{"n_layer": 9, "d_model": 128, "n_head": 4, "n_kv_head": 2, "head_dim": 32, "d_mlp": 448, "vocab_size": 2048, "activation": "squared_leaky_relu", "norm": "rmsnorm", "norm_place": "pre", "norm_eps": 1e-05, "positions": "rope", "rope_base": 48800.0, "rope_fraction": 1.0, "qk_norm": true, "attn_scale": 0.267, "bias": "all", "tie_embeddings": false, "parallel_block": false, "extras": ["paired heads", "gated attention", "norms scaled by depth", "capped logits"], "init": "normal", "init_std_qkv": 0.0447, "init_std_o": 0.0, "init_std_up": 0.0447, "init_std_down": 0.0, "optimizer": "cautious_adamw", "lr": 0.00269, "beta1": 0.9, "beta2": 0.99, "weight_decay": 0.17, "lr_head": 0.00619, "warmup_steps": 344, "schedule": "wsd", "decay_fraction": 1.0, "decay_shape": "linear", "final_lr_fraction": 0.0, "batch_tokens": 32768, "seq_len": 256, "doc_mask": true, "train_tokens": 133100000, "steps": 4062, "dataset": "wikipedia_en"}
Each number is 128 + 24 x the weight over its row's rms, rounded and kept within 0 to 255. Layers, rows and columns count from 0. Numbers have three digits each. The size before them is the row's rms in percent of the matrix's.

# layer 4 attention key, 64x128, rms 0.0771, rows 55-63, columns 0-127
106:128113123108132138091150099148163099122062137114120153113087110176141143172148198137135101092110131149138133123145164134152134114113146107108117123124107109107118104123138137139144170107130131123119120160127135137171121122139160119078084142143095139104152122151106109133094169184157075101143145142126145126116126125139094089144158140080129164117099111094120105121163142146124111158142
100:193120142123104129117128104118127144159126142109096150100063108099147088118121146108135156142129152138140125160069098128127156143154109102125101101134154153117078112090134098165156128128113132110132088152145132117110103121098124144124100138152120132125120152081170114155105123141088157143170146101113109132098112127076135130111130109110154142178136145167151125117135174109086156110134
105:152137148114147119127120136128135128123077124092096123108120190118142148137141079155128148128116116138122095108156136126147123150097141100139126150119118135104145183111140103113125108128121190145162102123134124125108131129169121117167104097146168123121105158059159142132113168138149179136168173109109130109114097148138094144115125156101089136102113114110081183148128157138097116142129
106:100118112123111144139115140124153087187118125155165110136122125119136121113157128147108149114113097154101103119164173148112072136116163109110123118146132123141122120128124151121112082171138200096132121128135133159129106095124088129123149117102071119094158124185108095162084108069127160163135107109113132122119120141133112120133115110070123110121124127138139145111155163143115107099147
082:137127141175137144154202160103104113127142150095121135129110149115075099083135141120151116175112143115162114102138098079133144090161089142133075140125140146145142167153119139121139132156145144136152107102152107136096158120118094100141177123134103120179119132116106091117124130154091135105148133110116109132124141129069112143156092142109157133153166149132131116155111114092140140128120
095:103162057110124106106137117121155097148078166110095117145171182146136161104133116128142125100103116108091134120164104140105143104130148088115161126144142156109154160108136123086093122125119168143117126141108137143152109103095134152097106144114134107076174142159135164162126125112122154141109088151097125134160120118105143133098097139121113130123130123113107125106136107187152095107138
096:130128113119129150126152146108075131144128134119124103142082123126126111127138132132142136137106156123083090131158076185071129154130105132119152161113132111167153152141168151154167127114123153138138124098115174119130140106154129109137155116138118104142140113092151112130102083125157101116134183146132114154143122149138103140136156149150103173157165118062097187088111143122112120126110
100:141145108079097093190072118133143158116102145140147101099117141140142123110148123135148129120156086117128114140106137115160122107140119131103176130146129084112150141099139159126134109155132119125155091136162119134134120169109107151108170145129106150078144125112110129187165110092119148143130157141138101149138084127105144081137154081102098156091157128122097133079128133134138120129090
094:141127113119130119109182111123145127101153098173094165139120117139118138109150135152119116135095121093099106136179163074105144131161129101121136097122109147158133104097134164151110147100096160158088099116107116119155157168090126139140061151131118133100158144150077136148093151125131109101105119125119141153128117115138124103108199128103104113094130141100130121099109119105143111141154
# layer 4 attention query, 128x128, rms 0.0813, rows 88-95,120-127, columns 0-127
099:113134096122093077118148123128152179117140191145165127113097167096114148115139117145093107122151115081152113110088169083105122137113100107130135098166119124145155162134147147146125169158140131159148126113125145103086123091127167126099103156135120117125134110112148104161132167150122137097116137167129147125146173112162127169109165142113110113103138147103114093136100145135105108154099
095:149152095112090187135125135100118071163104141086127126109127114104103133092114135105059095104137104106130100147110130058140144123140100135137164171153164096138128146130130085167136086149147112127115093109105148091106103155135147146095147127135125114119107138149105136162120139129151126134133122139151092128136135096156142165096129121108169145143143131076128109132128124154097130135148
099:107118136102160135118113152141142131108082140139140127116175149167140158125118129167157120123121110106135084134095153129106147162113112109123129127131129100136123144129175086109076101108140127172137129124090111131153148183115111131157131148132135096148162150122099151158126110138127172148184093109139125122131130090162144102117092113110086151130058144138111127140114169170159099098132
084:120132152135110103153107131106125147140136107126095121127069138124148119148130078131152140146127142130107171127107116137150126167148113115137150084115116128147111157095121155198114138154097125154095180126108147080116147116117146144081132178137056131118109138135141154132140142108131133114130107147128090115089138106065129106121153127171169120083116129132098107149131135134092146154102
091:144138107129162164111118111105123104140112172109101150137095175114144208090149104128120127119151084103153084138106127092119110124119109134105091140128137092178127141174191116096118108156136145117124101116118101112148122130129111125159135052096164115122133132108108125133119109150150131138136122122154164145129137136118128124176117118114142124097141130118163155097138147156132102088155
097:110135129141122142150138112119137148102134148111148162125090108092129121103137090117090141129136088091119084101136151115131165165152133114101091137098129123121091195158126127142115099149193109090112077124095117103102122102116121143144109147108088123143115104094122142079175171141080153113130123157123138122122114112122111125148109106171141163099111100120102099128117156116093122122122
107:109133119125177136106115143155119089168127128104116126137133140154137140125104178167139081113151107120130170152083176113108167115102149164119150131133154131119141138198140118081117103117130108136130126136159137140125142141123145117167082099139134138149073108141119125107082114130158113159199126095134158124080115122143123101114102166122106096137144139139110161132140113122126100118157
096:140129109127117130115137147115131140130092175081119120114141169111159155129153096104147172121121094132191136130119144123141125143091070147157108104116096119102116106123120113109110108125126107069133148129158130106131134081093085137150128119108128054140111113081124126138132110150139121123136152174143127088114135158111148114172092123143130109145095118169118161146127162130165107096140
092:136144107169146120146107123147110160116105131108120102138150118163117158075145141135150152121112147098059084109152117127116172150136152120143143113095147100117114135127109155110117102138090151101124109161135157160098086107162108123120135142116092107091153138114124084111131134143114166090122151154119121162138107143121137114085151152113169104168128107111127085160106143103164091145087
085:101133133140161144141095108150120098151141133101140141114094114162155160116143134109140129082110134111067127125139117118093107100166104158158110177184153138151150124136134108137116102133140071123115117092119089100123130118175148125084121151122112124115177149112065084142079116167127139159125125140130116176148138126123145141118118132154095112154101147121166110137137122131110106092131
097:159093102126125111088108140123128157144094113068124110094153128172109125113145137096146112101129126104078132126129131182119140128136099079123124172095104134116146136152119138097106127126191147121120119114102141099108117114141132110156129113114162111130158077131130150113119151167161167116138109148146139130126131142179121204091119143121103095123150127111126178126121132126091115090124
093:151165165150125101174095151134150157171135175101163105135127146130113165134128135157147117130126112133182099134131135138101132130124160133146146112118133127125123095124122144114147109108076121128110126171120129125140118162127143157148111155140117150127128168165120168106110183128101104133111133093126161102158108113124114131130156140071127165163105161177177109171134154118110134173098
096:146115099089133150144142112147130125127092121157121135104152150119134100110137125113174124116140121173144136156150158133156084149122111139116120145161086124125097118124156116164128095149100072123123153096110107161174127124130115123095132125136157135111144080113148137177071121151167118128164146129153175108112147134101135153157116067165120146131117120113128147086155085141160104129164
095:198154121085129111134084137111161116138133084130135123158153087140143104126137148126105128103161095112165124130152137118149078103122108127134104128123137160110141113119131136109134137131147102149121126148152131160129165137165143132137106166119110158117160108141099138125111132062111198163162081160114145088117129148144113153129125144126111114132084104084125138169130098126179128110143
099:112099120143114157056090097160117106115106129180129153085144149095144118123107128147099117103114180178091134125109152093115116126109097121105150169103142144138102122137096146117107101114176087156120105104126149115085105101116134087140129140148128096157132137118111086112140112112174132134143141127121119157100134143147147164110134154160161109126164139122104107121113105138092155150145
100:129129106164126123106128126133115184088119101120141084142186166098127150101127116114167158142136194177111111122125096167127139122085122090118140144104133128112148122108155136156128148099148134106107138117167161128189108112167114131137138142093128111145147139118128129119136120097136132159172136119125189175148159116145151102150105135108161122139126112104154128155090114149140153101115
# layer 4 attention value, 64x128, rms 0.078, rows 32-59, columns 0-127
102:140130093084125171131122151165149141135093184122084114123140144147127183148100099130109126107116107109127123149115138148128112101111121121138101142140136122128140139167159117156164140127119123102124142124182126075133129141110113135126108102173140144133123115188112175121112090127141112109139101098122140128112111098141118125151171063116149120143075073126131116142123133113081105080107
096:120158127143176117121151122114116134123099170160134081109132169086133105110109087126119131128121101104148117143118123160122179110174135109101121125109096130162103132121141123145086151146107137127109123115125111106173142149087132141143164127118080097119083118144157132123177151134121136102087121082132135148106154089129115140122106124096101162133136144106105135154143218136132137158113
100:144146117140152135146169103133138161131105145145129137083153067113098140162178154059167124124137119132112103077154123136125084139171147106142143117155129124113130145151114091175156124119138103096147163129120142120135132142140143150074116139108180134144118097097139156116125102132152119102170114134119130085152145083133149114114110073113111153120122105094118091128132126115118114148118
109:165131148122137100136119089150134139148168129087140126152134086111155130106157163119100125118159111109091162120106170118098140117098113122137107156144153102119148156104133125138157148146120138119148144120129104118147105159142075137126148143099127115168143128152129188117114119134135167072134102149109156131133091141088144138106153135089182116125073112093144168122115105174130135095092
097:104145124113127181097109099109110120129152174113127185138151114138137143106173114163136095108116112146098128150094095127157151148128133136116146148108109149134095157113077133100122147151102150130125139129116121128092142141120106124175102137119065121147135135184156134110132110139123141133116157114117144124164109104139160086124177155094123114102102158167050145145108122137130154142131
097:092107167092119090056137123124138116120131158129085146140129089166136146091117166165102167120144107126127123132140109124118107166125128161138161120136111128130181151128157114060126087125118117136105149142150086081107121094103108121084176145134121203114152138149122144143125133083129127122135145114137131120165105090112150130138134105100154125115143132125106117108121145151141128109123
098:135138145197093165107103126151141116096092149120135115139148117132121123115125107092136155108154142099135088131137088136152114155101131135129123072148171127125156094205127119124113097146114142130152138143095101085142110143105152127111086160139162185119140103093106105149134154133107125126121134133133111148167149135179093108122090144145092159147088120108121135113154111121129110115150
103:131127119066166106170128131119130156119145129193117120130114146132116153151149165086077128110153173103119128150149146069140098150128130113136174126130150132152097145092068141139099148162156149086118137143130112127100113149132110125113121114106101088122111086140127153155138151109138163117132116140124106124130171100159125098153126175137124161141141169104111132113134139107093122146097
098:144156095103106160177126158164126134106133085119176122182146101099119114129144124120165145149120161144141156148106129119109135135093120115140142161114135138128100081188193123145161163091136168123145127118102103115101125120169158151102077159100142140170105097135126119142107140144118142110134082148128128155127108118139136139117145133124115104138091099074153139114119106142130133137105
109:137144133105160165179148117156136115172106159081154125136114092116106138135115118148158131096161103126095155106113095133098092142109125132151091129099115119123114146092161139133133147105131136098113138109145136177141132152153129146151151139088145180128121106158122146149089132126140137149152119153127084152085108087145109113163125130148187060126105167141129126117125110126087111111110
099:095114106132081106120127156134118149145127123142105120141125162110150112156144148111113079092111121077151151113133130152160130132111125168147115117167131173120143139138120147117144137111185117107125140126141171124102108158158120135087083140120109123126113107121118155109144137081165153146157112155126095128119143139109140107121076182149127059112117068091140106138118100115103109128168
095:159140125161068154128125118113135120141156124135131149118112125122186120106126129101122142136143079112130074136163158131114117190141124098159169128153098102120151148128142109118125109139150111143146150144077072136174150101098121130146144138100166107152111136176116107128139154138129144122168152109148134132149145101135103154125090133124066142105138136132133124126130182147134116139069
101:071131147125129114157126130151139107108146128152121132105094074099117161172125164158131129100108126146087106146124119129123138119126134121148145175155115128103082148145108130120112153155144136120147114153125148164081110097163102123156133135121110065121105117094133150152123110124143155085134156121098123150167105138184131116107098131122177117145109113113113117120091131179082132107176
106:157113106119062086169139098114117104159107156160109128139088146076161134160159162157151086105090107116135115133108129129171139126146095132132152101127106117153066114136144168167098154066113107142134123157107130102121107127114134124146138155092125113107122139158107143141135113113152140131140144144152161122163123130116125089106141137103163151117133156114069104119141134112141110136126
103:173137140119118136107183174160144108124122110140127153109171073156118124125140160155109131133145130109071120085153126132072155170134119118145178099132136123102087122156134095133135139180156139131109142134096095103096127143110133132156112149102146106075103130136141126133127156128143112115091115121102135108185147143157130137138109123128155098121160131070145095136146133146115109139154
106:140112121125110147102115140106132138097123135123132116155129159128167114145104153158088132115099124077125117136135135159109176115142129165104142103106134151138096188121152193107130151142104122129120151109141122112093113134077147107133115111121106090136113133158123142099157153151120100132054156113122129165111131128218172112161143105127141115107156127114150093134111148117136152135126
103:083128154168138109138157128109133102097145128130082079127141125141099129112133109070079139118162123146096171115116120128153126108113132110162141149109128140114107124151131177153140092112152113136146128121134132125082130134150106120146109157130175130111074105117110092152118144106142166112151135141103099162145159141119140145102131139170136152154107136092109110099132108181097113059131
125:168127132092088160071069149114142136143131123121126138171118117130118150154134123125134127122156152132118106156126145140121142145090098106123132137110140149129161129128083123090123151126125171114123126130143104129116088104146145134119117138117110114162146107158123112108160156104133137100100141149129131108155052065141146138100101102055175139107074108149126103135085127150133126112108
093:136126165157151096155162206130110140153134128152097112133125088157110116122099116158188136143123104122131135148128149147135102129141151100078136121138125162109144132089100132134118102132147136125134159150120138099140144189120137131133140151126108096144105150147164115119130098099159139113128105124122151134098111156155111102136081123181085162132072115141098145111115141124150105142187
099:190127134145058137101162110094131130150138141115086110112166140132112100133146166159136124142132107110146108159124116084104129163157144132127150141119121122137097139108104189128117105124109105150127105133112148127194125119164109117119093152117104180145115112159109130127113110134139118153086112147143130163110179169130118111105056126140087114111116108135119148117142111139149143144136
092:123138149117110111113108142126116154142110120138103147098143132132141106115118124144148117140123109103152109154117078130117157138142084082116083106146136119144087122115114104129067132112153159130081144111130123216137130143110153145152104139120115112115092148126178076135162152148140133137106108133149108118081080124127127110137093144153148124129101100140153108128160173135182119162166
096:121142086154122144166128132109128122169134166132147168121146081101118084114123092156134099127125112109120121096163127175120126092133077101154135127111145122124092140100122101138147176170156125129123155170078119116139132157127144108145150134108137110089175121130146160127114116133128133130143116152119134118064084127180145157111144102125156102158121164114134119138104122123082093155157
092:096120134119120066185084146123132119120150142179110115116130152141124184132122132124114112133132093093105116110117132115125087140120158127130137134156110124136149111148098085117159143111199123126152120116149126153088147148152140136092101154138096175157105130113113134122154099119132129134166106144145089112118096169103135132182133148174085131149111096137123096119120153092124090135139
107:161115128118149161145179041105126169115111138138117164109111128154116164132148150100152107138101148134125174132107124130169126096139153138131116142147100156132121128109125135142133123095116137122120127125175142123121147118142133114137112086139103117153125165143137117134111116116135143157132110092127086089089158135150179156203168141138082128107094135145133138117132072088116134116129
100:102123151125128084066174118082112159125068135141155107092126100139141090142116118103176127127150150158141129103147127123093119136100159100109127138138083102126156176160199081130104157120157163084139142131126137108114153128141137158153096124119107102123123117134143128147122143147142129147140110118115124122137159088141114152119086109095142158126113123103118129129134146093130151177126
099:138148100117131097161112094116135127069126119127114093112121166124138105137121106123117146122129121098136147119133139120133159077092129162098146135129196101152096067137156131157140126097142128132127136113144111155118127109122135132144105137138131090106112161069150095094171177136133138124087153136119122131096099122095109179143119131147166127141111160137144110152152157109096127140065
107:124125116121153139135112127131142109104131092162127115147125162096136167120131145100111152127110168111131195123111142116139093109130142108131099148125169140118091093168083168130136154139151131100123135144161186106080123141157090117142138100108122155133106116162097151086159108147138137114166124175118099145149153137068137099139103135139182111142115112091138121119138090155126122099137
116:114127059103036122141131122125118124113148129186109167105126139135147077119118097110121101130165143109106146096102132149110152147149126122119145149132153121123127123093159133163158094119159117134139135105114096100101094090135131133088127143142105121116125113143100138103163152122134142121158145121146088105076104128176149097121100104124145127095115129139161133161145087151152135121109
# layer 4 attention output (transposed), 128x128, rms 0.0802, rows 64-91,96-123, columns 0-127
109:156089142104159141163115119097097137170142087100151149128110138108143110142150060140144163105123121125131145126116123131168107137104134155107151112131137166151151133103108081132127132112094142144108132111125098114160134117113181125155147125104157073135102186116135139115148083092111103137130117104121128143109172136125060139125140152096113144107146129146099140131144120121163137078089
091:102131143136060115175126132108117147128148096164096072154146151132105100138125114151109132133110158118139157134106107151111127105108137152116132134135148145152161106133116116108134178097110071170128141120099142136142139132118118095151147089156140099180070129108140147104115161119121092159108135134175158101102156155129091102140159099120112117102117159113161116119107118123104159122102
102:175125139127160089139129123123151089111148109103136125176109176125142152154097135154150116109143136122183108144154156145120075133124159068130165120110108133127129072114125154092108111121106141092149127102084120114148167143104132120145108136134131166116122142139126129093131098105127142166104090140190145145142132118126100157137147127116098167143104138160152146118149133171148135116169
105:123129106129138116139133128100147080144152120103120138111092145129142095102137110144088177105119161108133150106104113107204090140138165143116116100155141107142115134122168098138146123106110127203124112133100112122163132153155155140108091152157099077144094150156097143144155100141107142125114132153098115105123129159111131146136102149142124151160127141140092192138148119168104124120133
099:141092126101108149080197139129127111154116144120153165108096104123126163119129144118120117131117104129149160156123097138164103130103133123141145136110132168156123124108117162121111162188133133128113114093138160143090145150174156128124111164133113097173167135111156119139118140146176158103124159143108115082137129137093141127142098160102155072111146153095113116116126164158106097147106
096:164109118156130118136106148127182132093150135130140170136114130130143175148149107118133124132137115134131167126125161142110077155147157131154115121173141150126076131086125123139103144132146170116101083114123126110121144154136145123172113204132131109155103184144119124113155157161101168104110127108065136140101116153104123157121129113101129098125092108099131154104148167150132117112129
111:121164120095132109156087146147129134118115137163114199111152132139084086115104117156168108110149115131176116157154149108136106152152133096130142102112150083063158160098141110088129136109144143111165129137093152122139138157133151099109130138096139146083142155109107148119168130106123134136114123125122154096127133109089117153157139154117122130120071124129139138166120099101152148093157
112:149091146125086159152064151108133115122127140127155132103145137150125136101115099111106137117080135088136118141134109149100120132146154135116100102122141136147119095109136126114144066140126130177122139108104168132118108110111160153125116156137148127186156164139118099131129128170109123170070113151092105097134107132123178163134136112096123113142143144127117159108130199172120101135119
100:151132130117175133100100092143090113182163140137123135124116154135160104138121110128103155114142090149144103150135158091165086142128153118142115142082106121107163113123108106081154080122091167134127146127121149139109140147144120124130132164127118151118109122143102094117103162117131079160128152103130119141118102090099155119133117149152149106141137137190100123159140144206128135101151
109:105137174079158143146124110107124100158104140098118171076078142113130148121163134097112138118129113136073141143108139109156130112093159106131119154123159155162065142177126140141139068104101173162158145126124101133145128144104133169153131093093118103165120143125161149149108127085127131127123128110108097166097112120118130129123103127128180128120160144144115120128134148123140132122113
101:187128122135147159106104127092141139127138142111113138133165127092132117156132144108133139155146147109133124144121116060113155120160117144087098127134118129095116167130105135173139087146078109169106115124096161096147058097100190125134150129130144139127127153129105136150118160163165176109156151134137176153129157143163145128150129102136147149149118101131099118098131125109105118133137
097:106131111112131100133166120167134144113112107170117087124145115120103138146125132138134082133130148126135132100121129157103122117119123123133141127060129104102118086155165146135105150150163128059165157114119106098118195124144116137133130157142136100140099096129157127109147124093091126138131079153099165100131092106074109150118160156129159131157100119108154099157110139166134136158148
094:127133139100155111118091133102136083138139113091189137125139143133130075056116112088108128121148087138173146111152147135131115159137189133094104138122121124143114128143157169106153098127071139139102105098112116143119069131132146156137138111132122159114143126154104064130109099159098127124134126136132135129075111115167127156160123128116130164159119104143114117132122139111112152140117
115:091071091145109119132135118151150122122125108163155130133101113128099142142132130109119078169102138142130161139140120170084161092152135146093141124122138159132125110150185141129133149137071133098131148063137125128147138116183133136096123127141174136149131137110172168097152125124147129106137160099144105117119111131102112141152107078098095141116154144125127088147153129103094152099122
095:134101089116195106120079131171141149125143127117113132117156191106116115133159143145129124120095133150168077127123139095145126149114143124168115136087138145064106115102142120121114152142141176121142124103113143135086174163119139058159164162141138122127142125106120112111132142115082143111128111177125153141147091145133140113142109112127128156114133168135118122157131116128167131154139
112:078106103155088136141154111114093135133083092135114124138124146134128130126146166129126127141087166145111158128075103112130171108097102159119140134116114148128126139110108161145120155162121133146090101116158135135123104104131169119145147123186106134161108140129126141115116114166130111095136157113124122111121150145163097063152132098174132116067147103087145104149125116106116172159103
104:135156145132124122147090135151119103100136158178140135076158126106129172121127084116114135095138094150153102144175167114101107142160160100097112126152108082140094159141124067104092062116169138175133143123093137131149127120130152123139148158092124145106144120118157112122123148131114143179100097110127132100123126115130137143130109114159113143134080135122103147118160149134155148108113
127:139148077113115160150105171152113136100138126141162153084132122131139089153122156071130143170155154125109083122129130157134145152113090174106104109116144114102127134122150108147113133128153136101138130141112140097121138138172115107152179170101098095120158159146145114119132099153091106118128144114136132092085125130113114139127178091131116062097094138131126173147128145158113124121132
089:124150138103080125165123086076141096149139109139117120161154178149136141148114113159105143113114124139161100135178106113136109131129126172112114119163071113139162134079136116123115107161131093143135118094104121108124154094128140107127142129136152157149086160120098108113109164134157120128168128114167116135096118147150090141138140107151084159152126143089123153125163183143150118139098
101:082133142158127126145174101146131133110076133155119144103159127111112120122153151158128101167122142156129119122143105125110132166181092146144160108105103099095135166134186127125088148136151127116143113138140131125127139132138149101133122145174155153136108115111138106146132171161175091100125203163143123115137140133059098155120125130181105130128118123086125136140146131125128112145150
101:116119121183090137119148084134112121129097086122099134136124131133083098163149161136145116152111172122083140150119072102115169109089133168131129124097120139139164117119183127112132131120142107146162158138131127152101121146152105124128141089099124119126092079107080158149119140101117106122151114126125103148091138129155133098100137103120156124098099130085152092154128122130134176164149
098:117117136092169118120090111115127098118178118088117119160115155139151134156092171137129143140092141101164116120133161126170144117119152138126122140120169142134088105134156126125159151109070092119146101136110097193165146140097136144166080104147116107167120108131128102127139113120168101137121134103142134160133097133166107130131121166096096153139120113169098167158130126130108150106110
092:143132118135123116108114102100163111120123091124139127117141137056120147147090132118104131124181147061128145147142154095123127123151170160095077132156139128118126118122097121151167153134072072129092130100120130132170115128116150156102119136134133138160107153095085106137141091152148109167117141154103111130129103115147131161124120117080103112121111124155108147082108128111158099122153
111:167123109154164151078188113138144111128092110122109127155125106107136156107111126118122135132124096130112135169149126110093150147137086115134130102114098164127149142119096135159134130136093106164121125154099116099120082097117159150115143136086144169107156137114160153147079105105170128140124117138159094125159147144141101125138139149116103142102183125158162129117112123117116076193132
102:163146114091154127131123091108130099075139153119142115143167141121158085123122114145127150102120128125131095098130137140150112140105117118148081130124096174134160126115083097104177117125126131170158103150124088144085154128102111107143164106115115130076116085118139111144106148103103156150158098136113162156126111111130145155139189122081165168122100139160155130119142114139118149141114
099:087100138165100111099109138118098132133158085166144082131147103134128089123129116111160119129095128142112112104146144178164146142177143096106116155093099156141130099142121107114088143106104122149138171121094120122138114146165157105095134087083091146149151116115107182111133111150107083150113149107160110095139129079160148086141126082116135100125141141146119129131124118121130138129138
110:165140135177123136128144163108133107109099147111151157119158108096119142076130115137102154122167121124121143167125138097104119135154156118080092152162151127158094076143113101115155104121102136173089094104120142120113108105065125169139149116100139135112125142125138105109120091167128084100103135116134109117154149125144172099132088128140160123106146099137091107096136146111137130090134
129:115128143137168134100157146168112139112130095128113104135158095121159082166102077142155144115092135144141127132130115138115146113170140150133156112086088151107155093201155116161089072162086110109130155095113113132131148147143140097133147168149155109131130124130133138143154155145133108135161117130145113088166143137127081140092136103150140116133096111115108123161104103161117131130110
098:139113139148090137156159140123128148112082154140139087130136153156149125110172142097135127129165118125149120124100177127128157114117151129117094111180166127126138150107113148159118175076104101092126104150162126124099176138143112144117106128146136172176135149113155111123142149161129151109150175124120164165135121138152091140149087181112102117101137115105127116139106131101145133113075
103:143158135125155155125118100138108111183128165121085081126120136156118152154159147137129159148107135126156107144158102152097097130114146122092174123136116116156165126129113126135153152146071137124143153120115127091144163121087154115110139184132166125128086113119105130123083139109170083165134147140137175132108152107072112177107126122083121157133139127136114123134119135130132149145088
096:158111148120115139095171111170109167168122067120123142103091151067137140132123079097160122137105177132130147157156105122112154123151120111105145109125157141128111125145155112145125161101150118113113116130121141113114142074144111120096137105106135163135129133093140152103071080102107160084139139129142121106099166132136109124110133135179167112137158114137119165151108148103109132124133
105:123120153109118108179147172102124103110129123125154107105156146139135118129110094115140144145108134143132142108094126146151093127159145129114087124112131115190120127138162121149093146070123111136105087108135115168156165107158135120124129153137081146173143133105126130106192110166131144137161141101112124098128162132152146144128118115134111172141092094116119183152172154149138135168098
106:092160122122163081147083114164152129156098167129156086127141149161156108114107150137142115132171130159155146129137135139146115111106119140157126122094101140122129163150122107106165092141124132160149165146113128090127071128151169139103152122144156118107161121179131151142133091104140117158166084165145153119156105126102130147139144110111117156125104135152145119112136189110126082128140
105:109136140109097135124089089111113124125118142161120112129093131149126091153141133114145096106131101159143114161142161077122152176152121143175122112154167150109165119100102166102129126139178120085122138133108139145121125172151165094077139166155107141113120193136107168104159148102092103142099107132115108143129131100123155126103149143119138143139097139172109113107110119142119151144100
084:157105147095127171141152119115114148150133099143100156127127102115096154143133125150129104152098140159126110138142141099105173110161146124155144113118158125132102093117159188160144155143165091131139147129156112122131130079126149146117154144160133103118174125145145170120136138103112115109095129092139101124092181086110100154088147156101167103114155103127111109178134155150127168110114
108:155138092138128191129126154126112158128147119123149078135166138123104144106127075144110119166124125127147095140111092109137127111171128150122121080115170116107163078120104136158112162116130089121165131129093139135118170129165163138146156119169160124147117154118143156119136140172151130140100169129146098137138156110135146114140135130138130119121144107112140164138051147119177146145155
097:132110119138108130126148165151120117106123070137132138132114107093122130103137105137097126161127173069120154125142138102145167127139099160130144135097168150098136125149123111164112140123167118103106112169137141115105143109160100119127152149129130164161109107103133121099104102171152114087141172088133142110091167126143149091141116126191136062131164113103091121132118096115139147108115
095:126105114117093111122128143145109153085098134162141183122134145074125108093146120128118059117119106083108119117126137123156162153124119144131177097135172127087100118129162083155091120101113086147087124131138114116122094139147128120126129152127099162147133133139131131107155180130147123121118169088109161108150125114096149148153160142172115112107108114143112084138095128121152160127119
100:084081163111115165154101091126117180116106120062164103117142125135101168129143136139136126115104177123100143154129114128114147086114121122132143146137169104109124108113128155123111100145147140123120112116207210150120123151143117158137133104137116133147144127146133129110115124146127143113111168131150127148163125113131157105137164140147142127130125092145117131109158105112133167067106
104:134128150114188105129155112133108137116156133140131100147140110107126112146097141107153135141150148148156124076134143151120107128155181156091156110095136135165142130160109145138141108108100113120131127093134110090158175102149129119106159164183162143156097119108163134096128072104113122110137094186137104127149167119128113139131139106107131165182107135101147109129118133124133123145185
100:124105101101108110162101145129135144160092106107148110121123127116144059098143128134123108091112142097113178129134136092114101112132140171122139109136148119119104110164154138130139117108164139131111082154170146166112059128139121158131150135117103157139151121127131129141113127148057169080146125143132121119112108167098119134121132154131122101112103085109122091166114147115125133077092
097:099165137082136179105102110135147107140129172144133156126132131138190130124141131145122109106117143153091137172088117125131073126091148082124109187112106136143130110103134147050130121142131132122081129154140129115147082128121114120087126177108125135131130171118118103125142105119129122142114100133088147120149107107075114161124160137122096118124109129150161110111150160144128108112107
099:152112128137146122137154130170108163125135072133097138111129178116124097112123073121139127130113135124129155119134146114117152146150139139117099136122181165136111119147141102135116142124145181111110128125145132101107122108177109099102168116118158162144155139092143118098074086138069110117121090159126127146126195165142132115132106100151114128127129143125177182147094116108146137151113
093:154142106155172125173112132132134131098143146125153101116140139159131142102114095145135139094178082146163137131141176158141150127079125152121101130152104094104116106123113130124159085153093106149158124133122131124096106183145140102120115120104161149101150145121163151147120138157117126147106127193158154141139150143102130146118102108103100171099094189164121147109113120115155131129137
109:096116144140077134158103137101113161117111117109117113115151124136132162122132138149148131085106191152131138128096128087092109114136154141122156120117157107177130105157101142141110151110124107132093050097175120158129153097134134145131129123133092152158096121141092161141086157160126129097138147111109137131102109121149115107154156148116125110125100118072182166140155123141124133127106
103:167137116151140084112166126163124155161091108086143111172153129150156115108057134104107138131132127105148150126139128160131142105115135157093110105108133160144136129106130131133157090144116124129083119101114148103160112167143121146118173136124132163169130118135170153097088082165157106194130100128098133134124149134139120130185111157116083136110135113135129144128144140101144122114146
089:127150112077111122141086123126171137123110132093136130118091127156117148132151124109103144094146178139117151082132148100140139067132125171161104164171144133120091164106103138146155134144159142147134103136161153139056138116136077119123102116102161115132130154128113119112137122095134143132119132075090141120148132126139145153128134129128156109175144081102144140122126115101085154104155
089:104171137098176151127163112115163132163141176116124150119086131134087149186126127165126155118113154198139137108138114108107091133166139107149102120142135128144109097116139118141103063159134156151134155143100150118100154122132133132114121126168156113149145126123145113132082109159150149100142119157104111112108062112130145131131127135104183160150123128106103137105125155139136124144143
094:136143132145183130131128110173122124186116144116159174106103109156125133130159124125085140139120108126125135124147105106114092124115097104199149120088120119090129146121150118115163087172130140144174162157119136108109140169092109135163133165116142126083149105174141134143099106112133084147107093118113159148165119141113138146142117140138155117129132154156083102121163106137144153146128
093:161127138136119126114143159187098197111126095143144137110111119123126133105131119114136139152100097117137151115145150106113152152115121114137079122120165151081089124143141135144142139156136137105115149149124132116096089115161117101149107122089144114123152135149179131107114088112112152096110070136088153163167126163098129172136145127139158070120122119136166119158103129120092167112154
084:122116136112097166126139088116150137127102101109172106102114118084123096139164128103146139096121150144093154121116124120138177118134107154160122119155157113063123154100125137149154162120148089109145086106160145140091102149158091117125126118145140046147141147137100136153130136124130159136131181137127111123111153136155146101126154135162163093149122097109131107093128107099108119104160
107:124148111149122128129080121149128125145131133156123123094146153149113135085124119132108116106144095142162043153146143114134140146123094124165130109131111133078181138108106085119092127119130132154164073138086122137152129149088146150154104132111126120088137124137127129131127133069160101101126182142160154138139098133160120097133123096154125153110152143171100125138117167103133107154105
097:180116119129145156102146116159122106074130085145118105135132146097125132153110121113160149125106137104132097141138123122161159141159129156102190107104102167157134140150121101146108099139085111145143121130128102088152155098138152106109114115131125175150116106106112153113091108073144098132139155152157150131113151137152085120090102128119146126138122180120101141178145140120138132183104
096:143117115162193077098172164147150110146133119119123119140127135108144113137130116110124167143127114094116107114130145117108115137104112152102108132115156142154131140153123107126102161149084093107129148142101101135133128136099130145124133109084131135120124109132193121141087129142139083140124100133145201096133114121128122102166126129124063119089103126170178089094159131128149091138151
115:085108145120102152184098155175118138100112155089150127142176146135155172131140135165107111113126103134116133153099129148094113142083129140129118123145150130131184117108128106094157124157126135100113140117166128159093171153131136163145119092114143120123131077138138117168132126159132089136146113113165121124133137134123142122161119151094115128081102123136185136111171118126168144084106
100:153110132092127139121133129128104162145156139111156114126135111120131155128150065123102129095088085141122142101115137097156131108114153105067114110160151101175090122153074074119116112168101131136102129120137133160107130158128063140173120129152159119131169135130149100148087125163126134156140108118074125136123088132140172141119138133125138131141103118161099151087141114136119136126123